Weights of a small transformer language model.
Size: width 192, MLP 512 SwiGLU, vocabulary 8192.
Architecture: rotary positions, untied embeddings.
Training: a variant of Muon for these matrices, 164M tokens, 4996 steps.
Each number is 128 + 32 x the weight over its row's rms, rounded and kept within 0 to 255. Layers, rows and columns count from 0. Numbers have three digits each. The size before them is the row's rms in percent of the matrix's.

# layer 6 attention key, 192x192, rms 0.175, rows 101-191, columns 96-191
087:121105075132162161122148110160133097155177141083175099166107135115103100156139144134101145103189144166078186076098191131119084157088142184144181138141103109119111095122206090112090142143117161148166139116127148130155100127088100142074072165166111124149151173104100131134156134131168179173
106:122154142098144134182158158178118104130086176189119173118168095152139103096112092067085140074121176108086135172188135154098162085123085103099157096129160153088150138166143103115110104118115090100137143089116176136107171157135093113094062099075142122086061090032145171140124125147061082098
096:118177147123141085071099125166140106141185137104151145133132119115103163078112163188125135097139067094183110153167093061152126121080096209071146140151115182117113141128098126141120097096208098133070093140134162113184093157162102152097035160138143174040136127136118148105174081117137144181
108:141095175096132154124114191127165087106105127166139146119090162144117134134152139151111099065192159159168048122107120091146147131176093140160179086109180107110103122127112150167087158157106118152138145060176114108123146144151075118114149134105143116172129127188180152050112085171149145102
113:120109124131212085148160131106120121113085112170052128137132087129142127088115148182069131151153122165138128173149115127102153115157127138176103169152137136137145079159148114119128079163039099163149129083140144097199105165115163098151147083122095023036173149131112130143142127098122122122
095:121177118132141119134149127079148188142078106108109091090172126120159100105187132073138146152143160173143111130213136122121138118161102083088136134121138126112168101139185084121124109097117179107130163175095161143094162110113129185181152166082103082092093129136100134111166116110075147088
113:069084133096131149075147121166075142134149142109090138132127140150124134102130179113155118126186138166127160199088149117133076178080138141141157138114123105127142062115099056108127161120162164124188129079116155157103138135106141160110181166125108136125128130116173097146072170187112174120
112:128067093201122152144050120161146094121098142085128104178192089146117175130150099135166163150159123112152133102146113080155122145097124111182144145134124071172159131149147118121161139084086143185131166123082113111128182157099127120182129109099105079184113149129159052122095177117115171135
098:177141111116108102138081128130141109081140201133119115130117178113097108162167114117169042178176112111161135161147107143135157133074184156131173132100109155076166123131111145133145114177162125146099145096132102109153132060144077152145151138124147140135119080102147072119075106062066107140
101:137160129160159134103107077206117135080152128136117117114136183125139159128129145102087092156081036129111121099108059155169117125104089139125069153123150139064125124116151103143094139140135099086187131118095160044136148143109126166097098130147158097160151148144144095192157127159144192116
115:123130140104147116135126144140071077110108093104154110164178070170109200124113152143116096149100101155141155106125141147079109137130160118114135133198118104066149133087156091141123106119137096140122107073121164087149143156091135088119136107140074160130212103116135103149105141152069159073
101:166120114150117125073154130139121149171146154075155106051169169077149120077092160105128184141098099137121098127113111120101118173102133099069107110133107181161164153174092132143140116175129105101151099107173141154174092131089167085148091147116114136150135178117127197211162142114169106198
090:151155086101079138118145152147113099067113136188148140139148107111089061173137123105151148117100119143176108123121166150160151149144174044156101186142101157119120136156109106099155090180139058113116104118105199085129075153119117201103119152134125118187166119144142181106094164074149173106
098:122143126066192136123153133139159142111089148159149053166064121087065105094087098101151124156106131179102129116135121101113185141130140124148084108096122133137107105131126131161122080182166012104174188129163161131142082131148083122174187134173134166133109141103119147162060093069103127136
099:117137141092092157132108109161085095115132167097118107125130089143097122068167135094148127150122121117159172142149155098109250124126123101127101058132095145140110141153104183110136171192117054112181116124187093155044210093110089130129120166133077182164145143155084098084120113127109127109
105:133103102137139125174102141127110136151099132156125089122128202132104092129184149159101149133132125148089105081115109126098145160135139084082124161160165118113147154105135122178090113088121105130157071159139116130143182127106138140127182072087098149106051101080255161089127131127133105092
108:100129093092144101186163191145019114143140142170150177089120154118134112111152101071135088145107080125168109185114116118113152151122084127136186089104113112180096086126144180107119114181072170170152122118100095111096152200132091117188085161116106134108153140119093115147144074118112168129
105:083137069124115133153094133102100134128085166133150127154110200111151096102067145148097120083190127172107169126181143111061127149087145133093119099145146167117116078165070128123085156108126142132165149097073140159117040171175127125092144042101157218172060159111171125201135109134156093144
107:121049130128131149169096073146165167127156137137146119191107155156104154145104141174138148114196155124157086106134080127126124142112176187136161128126151080127127156078160114145113145176083148075161108110143108144095105164105138073178063080134218041065199093114162152160120065072141167121
103:149101158127120182161128142187054142094156161141108118074134139096156093075136058119126060131118084188129125120146182122143091100058173162159152177074132133130161096130094096118083050162173089130125036159156120129148132137141120146130154101181141085030113114179113115127145134136198156110
105:108123139084152125092158121095162135109156140140179112109124155132087115153126163089177112129169154150155079137163109069085128116082124091166111090122121127060156100140127109100056144073094083142097135138192178180168147175163146185165168141196129139084120048122138112096116135110078165092
115:159117134082143129146164140183109060096190096143139185093105149156158187163116126141081124132148120100089074154113106090154138145151133176131141114108165095122133160114189147136105081120116143136112086141066140095102104110132177112121166045068127136111101125162179070107148165145098127148
105:125157117135160071111152115064154122094084135132186057122136162077124124112116237116140166182151107137121131123157104104090132126068114108125126112145093064119045146088124143125153145197119072112050156135122205131133133144139143116157063157106061151121118204172103129160138144054109124121
112:184120114094152118097157075188148162095136095181133148213166163077113139081131107112150211094140133131209146065097105147089197157168115167136145066122088084142156064123111093106082124157113156164121101172125041111100143123120140098152124195077128122146218141110162119144147116129162124168
109:131115073080130171074116188096115105124115157142110156067105148129173141157138152142207126124134130135126132162139141136144140146110129131045102141182188103079141162127074116104085228092131116127097158081145147114154122135127054139068139133120114172188092166176131158146070131139103085121
103:155127093128138109108152147111128125147160086124187133108082095080129116019131038073128137168080124133169164122142127108106114164166188088102138079130078151190085119185151167120171151113179101117141176137137153096170121141101078145094118159071099137136122124099098163173135098107098149130
105:091157148120129119099136092100102111138103101204081112200089102151055128137163093101160104163112142172139098070105119141126042149105166178144119149139159109135190147156175143067080133087142105120150140144115102105105080186124108152127082125087140133145099119139138125110082154136179177097
075:099142120112086130147128136162092153120102138140111085088099112087199154173051165133123120168112172143111122159106107155120122078163179077089155153138169159070127089080166137158128113084074108148110133188073108145097150158115178114158188123096102135119099104135153152126108133152099139187
076:097089129108203163156140128169094160176168147223135102145137108185115115138148121149135156085101075109142093103135175091141125115133120146120070112127091127143088169100188127100130109137087097152180173067164176119188111140081127145111103138148143125116142210154184176115157139120103056110
086:089102095163134151120194119091211154088181153057102174183138107088127162099192137084106087155136178129091145131119109200164143127120110203135144114074105094107157126170139152125118089127083136102097136178115118192110160149151143147119147130173205102106106126119087133121092096100120147108
092:133071122122089126159109116112149101172054155130132104129164109149123163115167097139107166161118091132156187120171148077105117114132145109107093133081153173181108082152152124127096124189142130070150126164181121146128115116122076111091069138084155135105107126106123176096090107136125093093
091:113094107135098126105146169167150091119160167116124096126145121139115156152166165108122155159162119154097176112160140157089116076122123116135093087146146158134110078165115139168089103063129159135067134144185115202163102113055142108096160162153169137098110157086145181156117016139133136073
096:138159082096108099093194142054091187164108149161123176074116166104151129175131103155121141114149128116076152101138130137156082143141104136131123159133079137127094111056082108114133125150092143191139143116153158137212124089201147178096113116130146118065114144063154126110138211059130103124
099:113097169181161113179135106092149134134100105086173139148161128120118120168077161180166074161146133132155078129058132090139095147204141152135163150146091088147116168121166115090167181156121121182138077079085125143065110163101108088167122109187107154136105117145126131115046086095122107119
085:133162158178154150090168119112128121122122082117115141121169097107104131128137090086164108166159144160173091120081105066091140071108097133144184120178108150174132114137148140086105147112075140125154232097098151117108155159158109122126170152115136101104066113122081096124137118119120155115
093:131188109124107117121127156183169120119146164141122158124083144133121112062141155181177120149186134142135164086189099141146150100121130174135143107124158166095156121119180115172148140147095147084128091186149103127082089171071117128087064140165141151154099084072113080108100119108123175138
115:117079104142133180106127129133138133056118127111112177158116072146171098084070188144184128093206115117113171098135119099117124101089121125205124110142113070216144146110159062136052110118125139110118072169187164124128152100129102072147126098194141118129149138145136131134151083152136132105
115:135125100113182146088121189111143170136109117113131138118163131159151141136114127091145150134121144143147096151139145073102079056144101070100145112160085121162102107155167068137072089128161116083123086149132100165139063131163134128141165139165183165186123137145155143115044167095128158159
122:202152054114145152125091156228103140139073121164125182107088109156126090085146131175157171107119127156098102125165125125154137181123139170159105162138120104089087181110115086140106109165164140120114155186132154187136098073113156106166138165160122126126103104151090138103157127103098143145
135:108128141155141085091143098143154160182154149166196103098096151078155117081113125116149120139117139124186126178125138164168130107174095082166154113112123149125190143101104134112067102143100141113101104104174144120118116086099156139132140178138155152155132145174113150120101126158109161129
124:170145090116186150130151115141071152118116114000106124078145125141125161124097116085161146174112133077164116153102128134109135083118192096135142104093133134128150148126094124099141132128125115124161156123208131075146147112132149164167140105133119115157107115180024122143170136159149181139
125:119072097169131154127147155146088151156164150131148145164150102106107105114144136214115144149160067150150100072120086133139058085147117111097130078198133127107139100136120120097151086134063106099086096106128145121118160116091165186097164153093170078142145128118111125144126134091132119157
146:175096056103139099160126143108126160128177101147132077061136086124206112091140163116138069120119158091115128132153115143124110117099103123197135109090138099140163155150131172082198180207120129121138113152150065123160069137164115127121104114154156120110105138150083139127139161122207101091
083:130179121133143137074115094140084156132071134169136148109148163167160136103161127173095154127127113169109068124133138065115070165119137080103155072116130093100189093085153109108186173067150090149137118091117135096138125134154139174168186109068138149140143160112122100110152159115153118150
082:154047097115158148143163141066151084105143139111102135190150116112121166140093126111204117149145094089134176135125137133135177140117106171107144115115125175113079112192153187126128095117155109113102060169135156096152086117120151084139086151120099145090091093166124179183091068100118127107
080:109089161146065109114132163128126093133104152169108133120143108138067110191047158102098139144146125112197176181119142172136140166159176062155136127141184158114145109133120152143084175124135112103055124133126110177164085169148144079120064080126110116084098187115166161179110078086176108067
080:115098085067133137082153162092152139130120103099146106195087148107052167147089179112170124152134168177114089087103147141150124143112121138162120194183134150158081109127132146147124061081157130129117059211183136126166095106091112113145097112138072102098094122107112161149127120115126092124
075:119111183135146169057139127113189089146130092100137144154180119145148112127107130098136099078140093147133182154153156130135182213164146133111143094116183109109136148167141139066125124080160115079117090172173184058056130144121160069202106178115106151076119134150203129120152137197147139121
079:163153113149144141191124182188131076151141161108135118169130100158126146062116129151101176118158130125151142059146151084122122113083169094179130082125156105193138121160071098221145126082140091135159103105106093194168123093185147097149123134163149137161145126083096109096132099130157169102
094:156173115125147147140089093184114178096057094089096130109136104108170152149105125143095081197121164152132093145114131083105136133151146133115137108110152167147132112072184145103198121058170121124160187072120127106140191095098095158098116114126093126126192176108091089135136123126101149130
106:115137103088152143182145154152092153173087169194108172122098124151137179077149149133083170126137175127129098136175121174144091046156110139068098104136170104143093102154119049143141172111123184144114154158089093155123149152144078128134140130125143151111151156095109165086138132043154131100
102:143147099109095191141141101159144097141136098120100113112115100166107098108101194115108147123078178096109099152133073103132116183108124163154126066170137141171103145206151082099156135109133123120134170183144133154083174147115150158187144168175147103116126114166160186126083150176081109137
095:091099173145093135112086140109159082158155127038161083119154171095130229179093108100119140147154164113203144149149127128025136084148086111136107128096077130129099159140118186071117136157133127112128136118102148139129124090161129141087083142116143166160176116119138142134100101113112143059
107:104103167135181154142162186130128180129088165104142121082137086118146134182108149115113131097179083180140129138110162056178100070113152145112089126103133082141168184120123066202089140102130121074121135160146087087109080117170144144131161085211166133142163141147168121089107112049151075125
147:092069131113135155154134111087132158061160079112114074092147069111121161125146128101164136060126148138123135110141116104142140158124150137126115140067181121145169171120156136060132106089114176140198100084179078118136151144179101154156114085164149114120113206126089169159129113116175095067
120:102160131098121105133118149136168147137114156021167234144147173101107104124088118116143129149156113142166106132127103110096145138151035063163095134150091138138127131089168075122052137126153121112136156132131139079106120095163118168126155173102125140124111108084134159147126179148135128154
144:186121182140205142071120151132168092131115131129151122093129080141138116082141129141135130137158167090186099134183135121118135185151141048102218146133132098062106119128095100143190075127106170165109140082103126138145089130073117120084117114159141074081115146164209146138125156150078077152
133:141101107131144124144106164106128103174113168123087172133128077089160157137079132146175146147111118173146106153095153120182066085083190122110142101123135125125153095188142136059144133125125124074112156121174173089130118082107169172151135078050099171154185133105135065071123107118143117120
134:144133090142154128174191161171156105128146093135144112146110142124172142175149130108106126161123145145114211132091075112139164075115179212140175077162079142118140123081143068054117100081102088100107067152176132074111135122170151148133112102146141112151072123156100125076095115143140163153
069:115209205161167138102106151081137090100100126116110159124101136119141093156093079125170099183153127151164093157144125072084098083181141155119140169150148113077159093143137152142193105118191125112111125132144091128194138091128124077142124139094125067138130128143122063120137140123133157128
075:093080137126108162090078160159175117185146196096166059095098119094113118158083180132140149085091170151162102128118051073140111149105111095164133094102094145056181134145129135141096157101113165118152158174150169166136106155110099122124145133148138078066099146199094147110163120111161170096
075:164152059068110106128157139050126117168171149143189165133097078199164105117130170166133152155179137138122121144144120130115070156140139165148157097102169100122112168109070144104169134105109154161125147049132122126115091136143127134106158086175109189126126177108131138163092072121072102155
083:130145172155174127089125125105140131016122161105065145159110067116146151092152149125153162160108157135186083175100124167195159113158116118137122195156151173172153149122168127118150138086088144132111084133141071140110102124100153095212142123128106133142136128114170115125100167226150150091
087:116158190148094134083129105188103111115165145117150094131145116128214119089168123131152106122119187116115052141114137161155137119138155119138090164127140153134108106093186118115146143125145115120120099126156126094121095156131099135153087183123201036126121147140111107130102129095123137146
086:154077098173116048132142094097118107061099109089180143161080168090058080110112113142124121155096100138083129089140094110112114111167117144144134058121202138101113111151108158107165151128129080113110148128155101143125079094122144170139136146108103107164149081095136164190117081129174135093
082:094163130156135092115116135179120057124116128113101099116154100130176130105192097122162107090106136189128055148091131151184137108139131098169106065132074113091109108114153109084107106108158061152077152073095095095163094137129129127157158122121157096156149166177102129176098189102122140182
094:147094165139157093134182115077101121139120100131125126116170156108089168145126121122075179141084095147131165116164120114132089111195141165091099088130123166098126103068103132090063133135137107130122159106142103146160083101189127141101140166120131165141113054130148104146127177096150099094
103:085124092151175160126120110175121105163139125132137116122125160164110143135151129081141121109131122123133132164081184143153205087108140161142114177103097158077147186076081110078135150121148077135150107103089135153175173152118131186154157135145126131104070118109159134061211088125174104116
105:169080144172057107098128160081150159117104146136122129168132142111130093086094178145098159076145118132129129146117088117109084148071109086162144168186124090168151107071106111134181133169193147133135122131120197132176103194115155107070146166126132155131145160108135055176146085137153103153
108:126089119119142088112155123060083090125120088167120128112138118148127103126102123162096079128136126177075135076129160215112180117146152089136144136103127145151174126129082143095079148191127171132142156073101188087122170101251152110091125118089130088117126046066164160126125072123126155175
111:133158109113076177135173109081114136101094163060171197092160092096086104147124151124122102051139145110185099136127103158141083116118145110071122157099112127115168145093189072116127136152136151162111128170117096065141191136125147163100082134144154145048131144073143180138156154149169186110
111:155088156175069176130104142116135146180117127063128130099135120160120094089154121102190118174116084127153114101129091160203130105108138102135095124136191128115223167152122105168147137160133078123119152154122077074111131145118124204113143180085170164141155184095129115105143110127091140109
108:124160148107169175147112134133156126154053103088141166108206129106129141108132063161099121144112180125128089151105112122101157177116181123120127052073140116101094120116200111140093140087126213073116123134117096152071114139148167177128141145175142118140132127130125153102076113101120112206
113:148099177097160120137149100158143123093183119108192194131151116147089132123147179100152119117101142129080154088097058173106126119096163115110162214112106122133135079113113109109036131066134071080136083117167095113106145144096156121162127138093118151130135133159171170115082158108092124129
110:193112073111121146171111187122110129149139179094104120104147114162156159152136125178149099102031135078120142120096179214141080112136124155128123117115097129148079184062086122114138161201107131174114074174123169120107194133140126149106110101164088082101183113065116152166145108080119170095
067:158082114063122131194129144096134079127115134142123120158079126102122174140117219093118146149183081149139141172096103141084062106124148107066177132148167139076081064116154083121121096142165124156131102085096174139113054123127070111065116127149099152160117161129115129101125146068176144156
073:088158113110082188093100175113127097107126126115126150131150140169120092119131144166155113199093034118136157138113185115099170149106111203106173197155094141133094166137076136161176098119175153137085142059144145075149122119138145159063177106115078112150181155072145136119093088192067114125
073:113119094155169146136138159199127110099173107076099147116151098170199143111141156186068094155150096122132119165110150182037119150100112093128093139093052107121111094123143118125130104111076180079108149153163157235128188087128117131156102134137104154113153129160156155128052135145159082145
080:148145141132067171082115095160124142147085118137150182166137150108086094046143075159180069168121130117148198154105107167152064154123112147151140126133171098108109056130122087125154086148185089133145115114141125117130112140136194128088120079077114115170131128117085141145126093143166116111
084:086092177142167128064125122153145141090198153127066127103113034093137147127097154099203155120157118121132069149127076118146138158104088114129081165163172137135114124150138103116167156114137146110184124131088086154148163199140129110114165128119118162092165139099147079138108098149117092132
090:112099174124054171148137171133150152184122099101065125138116127102087155151076109125136134071147121102102153108141119084144126163123170128131112122113127055130143137176106149149107109134100119153189168123147177215124141143081145110064140130154087106133078088148156076111155114130157156112
094:096109154089084117173149120149124170107086115125130117126054128107047153223163106138152128121200083122116158132111144081149115132167113117146161132164213123067109140146075146094096127159143164115153169156126131106147095140122179124146134137106118156140111116134167063123172181138128109095
111:133059139156106060124150130102056149104136124073158099066050138104117174138120073133154104154121103154144175096092184126125176133135113078111147126126155149137134078093042142103135128147100165113092081117188205117098142177154122149121130126108104085076147133165159114164130115125145157105
103:090141110122144130146127122138129147115091132111119202169131168164120127167149076137086115145168130132157057077142112180184108091074147094105160142076199139113162104143109105133084153083138059146135156162115085098111099111127153128150093103128160172130117171094093131137179146096147106180
108:141157155167065116175139102108139088168065173174128112144105134152069147177139083111159130135174106157161115075145109087137165136148087130171151103150152095126142188197080143078067088133107140048189115093180122064113134097106130160107151151143090165116086117144099111136117194116147168086
104:130067126156113113115152135105132148113057140130194157153068106145143112128117141124167065126163148109095166233125191132145062134107105128116108082147135160185102109177092122196134106149163157059111155137153113088156171122117162138088086131097161140177102101145108078156130120089169162094
123:149120117119103150131114106058112156122169140094151106154147150087143116156088109120142140124147157137091095119164114167171108071130142144119155114170135090159106180092103118119179161142143172138130146147156066098102139117139152194094144100173151160177173094088144198077116128151137104118
111:143184127083133125137117088179138108130173118142096122123208149118164157137164113151108163073179213053142133151228098110142110102140129162189122116102101124163115106157124130135090120112128103080104193174143101197131124101143181088116114147164158102159133124115147134077105128162178121123
104:090102137160133104142099104188133088178066146079122197065203176095122118154129125107113152111123182138156150153100100111100162068167095111062123049125097124141135072116152165053164156094159111087129152116115115128130200067163111163085133102132108158117147174119155152106164158078095163146
111:123106123097133154071098140108155134160124125120115107134094146152145158161123107087112101113114098152136069121125200146143134178104149139140136145066101078096121123183106170156146085115129077093125145133120201110183151134088150127155175144060122108158092194116135113106161124120125165151
102:168115171122123142137160134137146119083182125075113089208141119142142111121152121110107072102086087151122198201074115120119115155102099146134147123154119087147227139112124087093185189183112097134099149107138178097138095116142076116144086128153175069102123122158092121120128141144095087100